config.yaml
n_layer: 22
d_model: 128
n_head: 2
n_kv_head: 1
head_dim: 64
d_mlp: 512
vocab_size: 4096
activation: "squared_relu"
norm: "rmsnorm"
norm_place: "pre"
norm_eps: 1e-05
positions: "rope"
rope_base: 1020.0
rope_fraction: 0.5
qk_norm: true
attn_scale: 0.147
bias: "none"
tie_embeddings: "early"
parallel_block: false
extras: ["some layers without attention", "local attention windows", "shifted keys", "value embeddings", "hashed n-gram embeddings", "a smear gate", "an embedding shortcut", "capped logits"]
init: "normal"
init_std_qkv: 0.045
init_std_o: 0.0
init_std_up: 0.045
init_std_down: 0.0
optimizer: "muon_variant"
lr: 0.0103
lr_mult_down: 1.5
beta1: 0.9
lr_head: 0.0203
warmup_steps: 120
schedule: "wsd"
decay_fraction: 0.783
decay_shape: "sqrt"
final_lr_fraction: 0.05
batch_tokens: [16384, 32768, 65536]
seq_len: 1024
doc_mask: true
train_tokens: 224400000
steps: 7010
dataset: "wikipedia_en"
Each number is 128 + 32 x the weight over its row's rms, rounded and kept within 0 to 255. Layers, rows and columns count from 0. Numbers have three digits each. The size before them is the row's rms in percent of the matrix's.

# layer 19 attention value, 64x128, rms 0.114, rows 26-42, columns 0-127
094:182140115092159003093104143076165148129139078108141115119147095154113150099165146149135087155141165175101167070156030125170129088110119164130123154120171096142156134113107116169145101098097118112177132160102109142132144152097145137146093131137141049112163118139116180142083130141140205098140107084121153097163165173158149104116144107147145129195170157113166155102176133176143138128110
098:134125143148143094145109155127164185063119134068097109076162153102187039126111123062175117149148109123081145090065103126109152124103108170135118122136086126116069103157145106066101120123149103177059134087086102162145101093124150144146091136096150075082138108151116104088182108065159142111133132166141139122201065150127167111147160101162110127109127180157132174111128159143126104164161
119:105079203116154078095082150159172183141147110074133091119126160128044183106116109213154194099163103134153106157095095095144077117105125158140139100175111120161133132168084089148141103189088109172153166084113118131169120122101166185131160108077118152132089148145093081146154110115157158097147138183104149122146125127077118139119176139118146150180145106115098111137136151127120143202106
088:119105109146185147083125154138138130156105137143137135147092120105121139164129074114118112133177164162142124176192167113093135062134136134179214157100176109122077108125054138058134136133125132076132164226117143140143138177181083148109136105152156174095169089123162118138154180121050074158088150131149144136155152163181148142086095138125153129101206136127154150125144112122146130121148
117:025135058177124182093198164085096106099074159113158096165153119077148106098088142116123133139089079137157118101117135134082143155159079139089122152078123149127119181077166070064133119112133099151089159099112110105183115122156106178143096101173094126122122119118145123111116110122101071110183096086140116145124131093117143138154099117160095093151162143108109158128081091092123188171157
078:122130145166123098086109162130097153108098114122076083134129157184115086137133119126084098144160151114088121176111144139110056125136106142156082119103111132185145064136129098143115123165098095132128161157119139170116147134091089183193115122134186164192143119127086105083143089067133131052106150187089096110177128138193130129118156151120112115134070091128084221096087108114109148181168
105:125087163152110180130115101114164135110150116109107130087189226140076144157106111190130122086121107149174123168131060119107145138116119178096141124210125061182143156159152130090155136125148180100129151108099129170119135151119138174101153111128167140080165101107119127129158133129125186102144135158100137118179112238132107128121168229139149118159116149109120133123159165123113183154127
096:149096147109100126098167089132148132111121121163186120102145136139081137110127096148120128097160142182134072167147121149153080168110132127111101127210135077094207107126121117124119132197068113114075171104181156161137159082159135079119159149094128162174141100138084137134097167090158097162143136094138121143108114056091122191097184189132067129132150106179127069150089139104133162079107
128:163085166133143125113065105202113122065135102083142164100103192153085205130142096169070156113168136165111140193108061109157116107085145167160158150149137147176114109166117143175112152142126131141137159151158164189161128113149124151083141129086144118119122133085121167134099094100129173130108149201124123118160109154106097106105181182102148130069136126205156143156114143161142137163180
104:118069105163118140189114130135157171157117110125110115033122139128133145141165142145099108061162126162128082123143081115171153142098108154132075130167150098148091205137127152140158184123114138052155137083185133120063108164180146084105155152105134178147072062122104137166145159138125134111148168160133194183109113145096194079124129150145108170130091133146173100099141116123159097105136
095:127157091117053136153119121165055125106083118169127150147165146100153129114169157097151139081163124103104104141064132169147173140126104143201113085134118143073143150135123163167156128096103154123148078074166117115159112137107159092141109175112174150121153152132120215191131158116152102131052090100167192104114083089106166139150166087099126183113121093150120128114071094165164127084135
119:035156090154030206203173141131081107156150173185110140145110109137104081161116147116165141094090105116155043124100163173085141168147095089115104153103092148068134111118167111113129103124131163163108126117096127137103181168142097137086123127189083159122175109113112145113180107120114136103190129116120091121113102161153146138160114124122124123103099144105145151086131121142059145134116
089:109105087144113169123139147139073102105060171125092199147129107130142143149097134180144207128158172122122110090131108100111168207129132148139100134128138166114099117172124162139175054109158094076135128098159090105141117153098167103057140076074113171070141137137126145142156069161079058105093080168157098094152114109122130181127143146093156157156155106180111131140106118095167122153132
093:103105203115148095051123091135151160113109115160158075162186144093142128138109077117160165171141106077100061158112048130097159120083139118139142172122110139165144164134092089103134161172156169144092116116124068104141134143154171106148108122078136127137156177128132104114112113199110087113195165114147096087099146128126138148117105153155122106202122157123094111066080135094076113155180
081:175148088092125132122147161132157090149099097173103172146174087159176161123088105114126098128143152155140102099133145101128124182118121125190079090168093148127093177132089099098086175109139150124170138121126141192160099143107135069114130114083085101125108099212091103094100106160102099140175103061152154100135107125150170147151175195155104127125088080135159126217130146055123138113105
096:164130129111104096176067147142124056120106112130084180079133088171155136177114225093168152141148176118182097151107166127125096117178117110137087107128143124126165110173176088134124115180112080106189102116142106143152146148148114104138115099137138195064173143077162175161091130160110109179089117104100124115104138130063143110115136069134143180125168056124136128143132127161131146125076
076:080119065184167120152155149149162047117088168117168158055168142149082160060150161148106130129137142162138131088117093158105128110099123110135105135193124092104086131099166048067131107180120062153147146077101140138073161138184215142126138129136133176125140116111137133113140153138132146099109140167082112123153156185126108167141101128139122167140154153081068117080131129121122121110096
# layer 19 attention output (transposed), 128x128, rms 0.118, rows 26-42,90-106, columns 0-127
093:107154083128151145071080102096136142191147150095093188102192128129117181145125095165152145103071117149073093080196091158134099144126148087161166077132113133151148143143138130177140176225102123061145102052130112119084146163111153102135138106119116111177088161147082162159123118146113151126160127100102134156187132119100145111054119137148103151123140131126154088081131170094149153152089
085:150136048115086114111102078145114142090091149058134105104141139165129105099097106129121107077137157121120147149146136140141112073033173149130100110128079122152123092144133114083147153142166089129109153131186138122075104162138105062155103097173121148099164181173139081120099084100140158123064107164123195138160117198149127092107098074143156124091128136191130121176151174146113138174167
094:188193110139123122079148093127112092110106136136136162092112176089099103171136153106107160126120139105093152165076097093071176137138111111190148141156149141123133124064113132099144094173107088153116134111103113112112129134107135109148102126113136146121127149148124132196151089176108159111043088140073102132083123107125147206108190086112049108124123184096162129083086068172068142173155
094:184180066104113163131070149078103175129052067137129160143161148063142123192160090117127125114135143113137123133142130156084161106111132098170155114161156169132116111157126126109118107127125141106051139219145120128163174152174118118107185138106135098173140105115084172092090126110071131100150176152117139134114111108122125131074088093121120098059134131035113102129093117073154144124112
093:120024177111101087143118091149132134135118142105158153100144149050084146131112161114135121147143135139192118140142140087161130110173121123120151123111150163173140170139144108130192134128032136185091198099125135142099124109124104100154136095072131156134159189121144157162115166124118115132094150127118127104156141083143170163121156156178137140125153151164104205196087180069084179158107
099:131054081148119157064136117115135075106091037143127112129108151127135174188209155102127119147180132133147072137164111164116062116098140157144110107156133121140150124145159079155085131168090123077071073179171172095070119118135049110093132144083106132096125150090091128159145099120157125119182161126167130134115068116149128159125130165144178135145122111152136105125116144072103132080145
092:107076139113150145157102051141098111152112122152113126067152193082194124165096154170117159138122141094117130139132093089138138111132135080108137106120146093123149141147123192071176095149142178167138144161106141156122079170117059106067157076145183101125073111169145170104111149101093170096155113164120098140148104133177084121130112170125144150087127138092132101056183110164163145158197
098:132112084164161142155165158183161091177097071130091084115099112126144097153150146158190129095073139117068145097119161155181103107109136118119170134181181126151127112134087181101116129156090166109090194137137142120127134077092131123073162165173111143049107125146131079082093134061100087134148136118121107095086082079094127150097132138160151146068085133168096106132097097127127185096139
092:124101199133182131136118108144098114123095096178181120106052114093123180175109132087124116155142168083096110080162159124162145117124076199104165086166134139109158102124109148100158148089152133099160107117110204085160123117148149164157161198098104100164113147123188144142160083172153127114127161086111129067163098079118112070128184090115128115082157115136194131123121098121097116107167
085:118154058109171095184113137175139104135158124124130180110120085094178140191112113115129145184090116104118100209131132163156132155155137169161120139084136093157137158148203136185147117084073185179085117110067185192134134138128127152138093095132162172147149088128132111173097147098168155095088155136147170102162118146139132138135103072093146126147100134125159093119145114210176146147145
095:137140112125108114144129116135155141186058105112126148125143124101158149096120095097148169132114103176104160163103152114211098086124133179160093071089091157182126099147119166168168163144205136096161165134076121110125112162115079101171135194139121105140121124111145184086166107168108167080078106143098189147150109163108171157110129130149150143062087112159088106112108053175110104120160
111:177014075146153128154092151143140168127124170138102133144152159105117140134154103089142132046167136129091118120101085169129119110166126105154126120119166120166141139191170140118093149126112118130120150147116115133156210149187109079177095133128045075148166154166133094114150092092152150127140098129065145084194135118150145099161146128124087100096149139155129115067108137119118185160064
096:122089092177161145146069126137140182115154135158071116118113039122094122142129080146122143140138177142098070157117119123115171127148123144077095187087127159090092151098172138160154109198104104125124174162134156180115124123101095112086174133104077102085103150148204175114138127063108110119087122100144067076119177189141070152130088109139121165166137120088179133161122156149135144128136
091:111150169168109111102081165126140094158115113135148145142113170155151169138098111107104180191111149057085116154151118173164190122164192136157203167106108123205094131166107136138107185127122148176100135108083155137094176134095131101079157093076144147129134176090139172128095107122094177101156091094137146150118182147138060170114137105173112139157099101077146092123148092158097143151089
088:154084145082125170123131176130119100093149050132044111124063164094126168129152112103128133141089143121081084111106137107138129118188124164114169134155075171144050111152165071068122118096186107117220104137116184113107154109110123130131117192161138097163122154116098156108106133143110099177110145113134120142176118109122124144078080105102122180107120161117078109121098127102194092109091
095:056040173088123155134127157119152098182107147096091135129191128136209130151130102108136150143102095113128110126151136076198132158096107106037167108156064121073188163129127140097156088160117125080139131127099104179086127160144129149085095109140122137076067135086157142113155138118129101050105119145119112125128085139077129119153125152155120127149109066129126126199132150166136120132156
094:139119115113121133170095133108181110084118129124148128107045083086135094114161130123098135186111134116106183068114124217135140127104140148094087116171121093192113144084168077084152150148088136122150064146141176131121102124138163147128164124147140135110109082131115159094162101173086090114137099097203158135105098085080149197117146160175180121075122183123105075111075102118149124112092
105:118120197099123104178173175169146114088129132168106087134061158115171096121134131084111103149177104125147114191042196108126151144137132157081092193137125096110119141097140133084105071058172147171076147213127124146164110096135116125116138123125109158093188112101178098121139130124135093146110146159164133095081136111149103163181105153097127118140079122115087141193134100118118104103149
100:127042155125169149144153155103118087187165102222092162173092125096138166145157118113165138163096118141132128129151120139125128187186097077141153167138161147081121162115148126176103131117124168108119120158091133141134188107115137165093151130109130113178087093102136163136174166177120086117195170110161072093110155059079146136113166153141107091165132102090119131056101111111152113091091
107:134104140087144117172124149165132136133160096110117114133170079173153148091134092114187108141112137171169089095184158171183086136118136140080092144094110135164138140187130163157092192077174162103131154114165120120129120110138116082108150115145113108102156112106135147055081179090144115156201166121176129134164141149130090056136096170144210138125148112165100135141162169075192108101090
115:070095171148153073112163153164125106121200157109145093091083102189103132067107151142140147156105119130127136135111117117178098132145101174108098100089133129133144164102133128148127144124165122149205110011126133140077084112054130111168091113113116152123098152156156095153169117161175167129106090114105120115128136138138138111170168121144129152179118149217137156102160133210074121112135
107:117154129139148172141137188104141152159164114146074128133111111191165119113163109155104122118113158110067133135092123144091115125089137146144113127171104107088119078155110142138065112115205140020133067152143118139131133174126171128094139154181125121134087085146095089103158113153156123138172134158128118115088111193086104102137102090097143105125097101080177073088174106206155063090154
106:100102165106129126203121147129135206147168220156153166124165098117106096074050100164099153116061088103112186096079117088154209131140132112113139163130149146118107130114103171116181133084186123185175144085101101159211127126139197155164127146142135112129117118160182129118111151143122118171080076124095123132159184131092159127126116119116096123115156135118115138143143139145153113121121
106:127150151157150084088130188149165150117146143100124140163109045174077131115173087105131119111129092182132135124117151165157142128117144168133111159135078156104106140126112092201077179144117066107104124101156110102127200096134185150198100189093066143131140133118110085154136095166172053139100151086150168134117135122091166116118134075125110123161142128176166161182083135111123110098078
107:143134144101075130124058106106108154110143193110139211147134133150142142135114116098098117169166121152174105177136122078081158144148081126141116143091057156116141157101153084153149124100167117136155076125101141133104125193162136123177089094102150109203150133111114180176171133207149156099108127150137155150137169196134136089168125081110111115143159141092147159114174168157117049168105
107:133148093105093131112127160108193199143164153094105106181184143133132050090171124162124121120126119181147162162098133105093108113136154070141105141107125118165115159128133126170113109163071169158121138138114061147116121145098109107094091062180158193107141107118055088106081196109086105156143109153155128174094139168122135205118079166156134152144091148128074109127156157131157114147090
097:147099197160093197092125110078112099133099177114123105145162174171087106102141140114181098084144175149149155068137108099053120106128102086133170147132096170111122079120047122081088106144190086124133152131145080107121137099097150100124173145156104105135115178150127167092160112150087121165168130127104110150085148114151118140113166168156089149120187115151068156128117124063077113127080
108:155184140118157131108144139108110137081211140118111133118113115159112134155133142151105085138135159083159109105159095145054156161119132088077150159143135093093132145132145094083073123102057110166093103127172143142120126093133189146090108044103122145108131132144124072164082122115141120184175168123118066112142153099135103083140103120102121079202168186098176125134169202095142167136091
111:081127185131135121093158101095121098138127098126149116112108081162162134109085159140131104210122144122152151117204161107101116117094115156083154136118105138074138082061105112131156108139122139115098121099128134117091035071066147148110151121102227158072105112121150157148101129161097103145142135105177094190086095116107104130064119146142148155180145095094107109158159125107145073092184
099:137157163040083111082195118118141094100093111122149134153135228140114160110124194095113100127124082099157181115137136110175095112131157089170152090180106084166148123117118080109105143088148152118131076115129098096139142137167131148181081101150150122148142114093069064125128138183154156163180130144121187170174096083087173105161139130103137077123125152120060130127148102125140140119149
106:183107074070165114160147104128118127111134138141084120135115103114096085121178148155141086089139161200130154103115134093094060104096084160120072059143135121043153113103150128089144063131082096053141151179160091132158101098129126147155101162212122124130117096163105081113172137135144103154119160154085128106138091122114166081124148131099141119101168172176134159147147147117197124112148
103:093165093143134073132135069102115129159088196119183124115193105155118075144116137163126142128136128140155191113135133148124145130051118122141079145067193093115209135103090168184151122142087140129012173129151072118145106147141166139131137093116138160106143107117162122176147117124149163089170145120124135111094152136093106098189152114146129117117147100146142155081185133157073161145145
109:153093116171132106099133085095088181080160100164158109140065157101037140098133150146082091107152140149090143127127127129075139082149159147208126156127191126179067064105116106150093119108145135168130177130152175066136138091055126116185152136104146113199177121150079093122094115156117132194160143124164131131146170134183142146123120110122148123123123173122167116081138107107129137133117
102:127151144141114136060169112138080176140140119127113147178198108168115157173090121123151133099124128142158087187124139012151116153167103104156159131081147161070138115155101188177125143100152114122107196134118062113138141132109077099128099130116126111123148160127114119172094146079162146145126149139088086075152153162146135070119134111103094114188099082101170184176153128144095139145185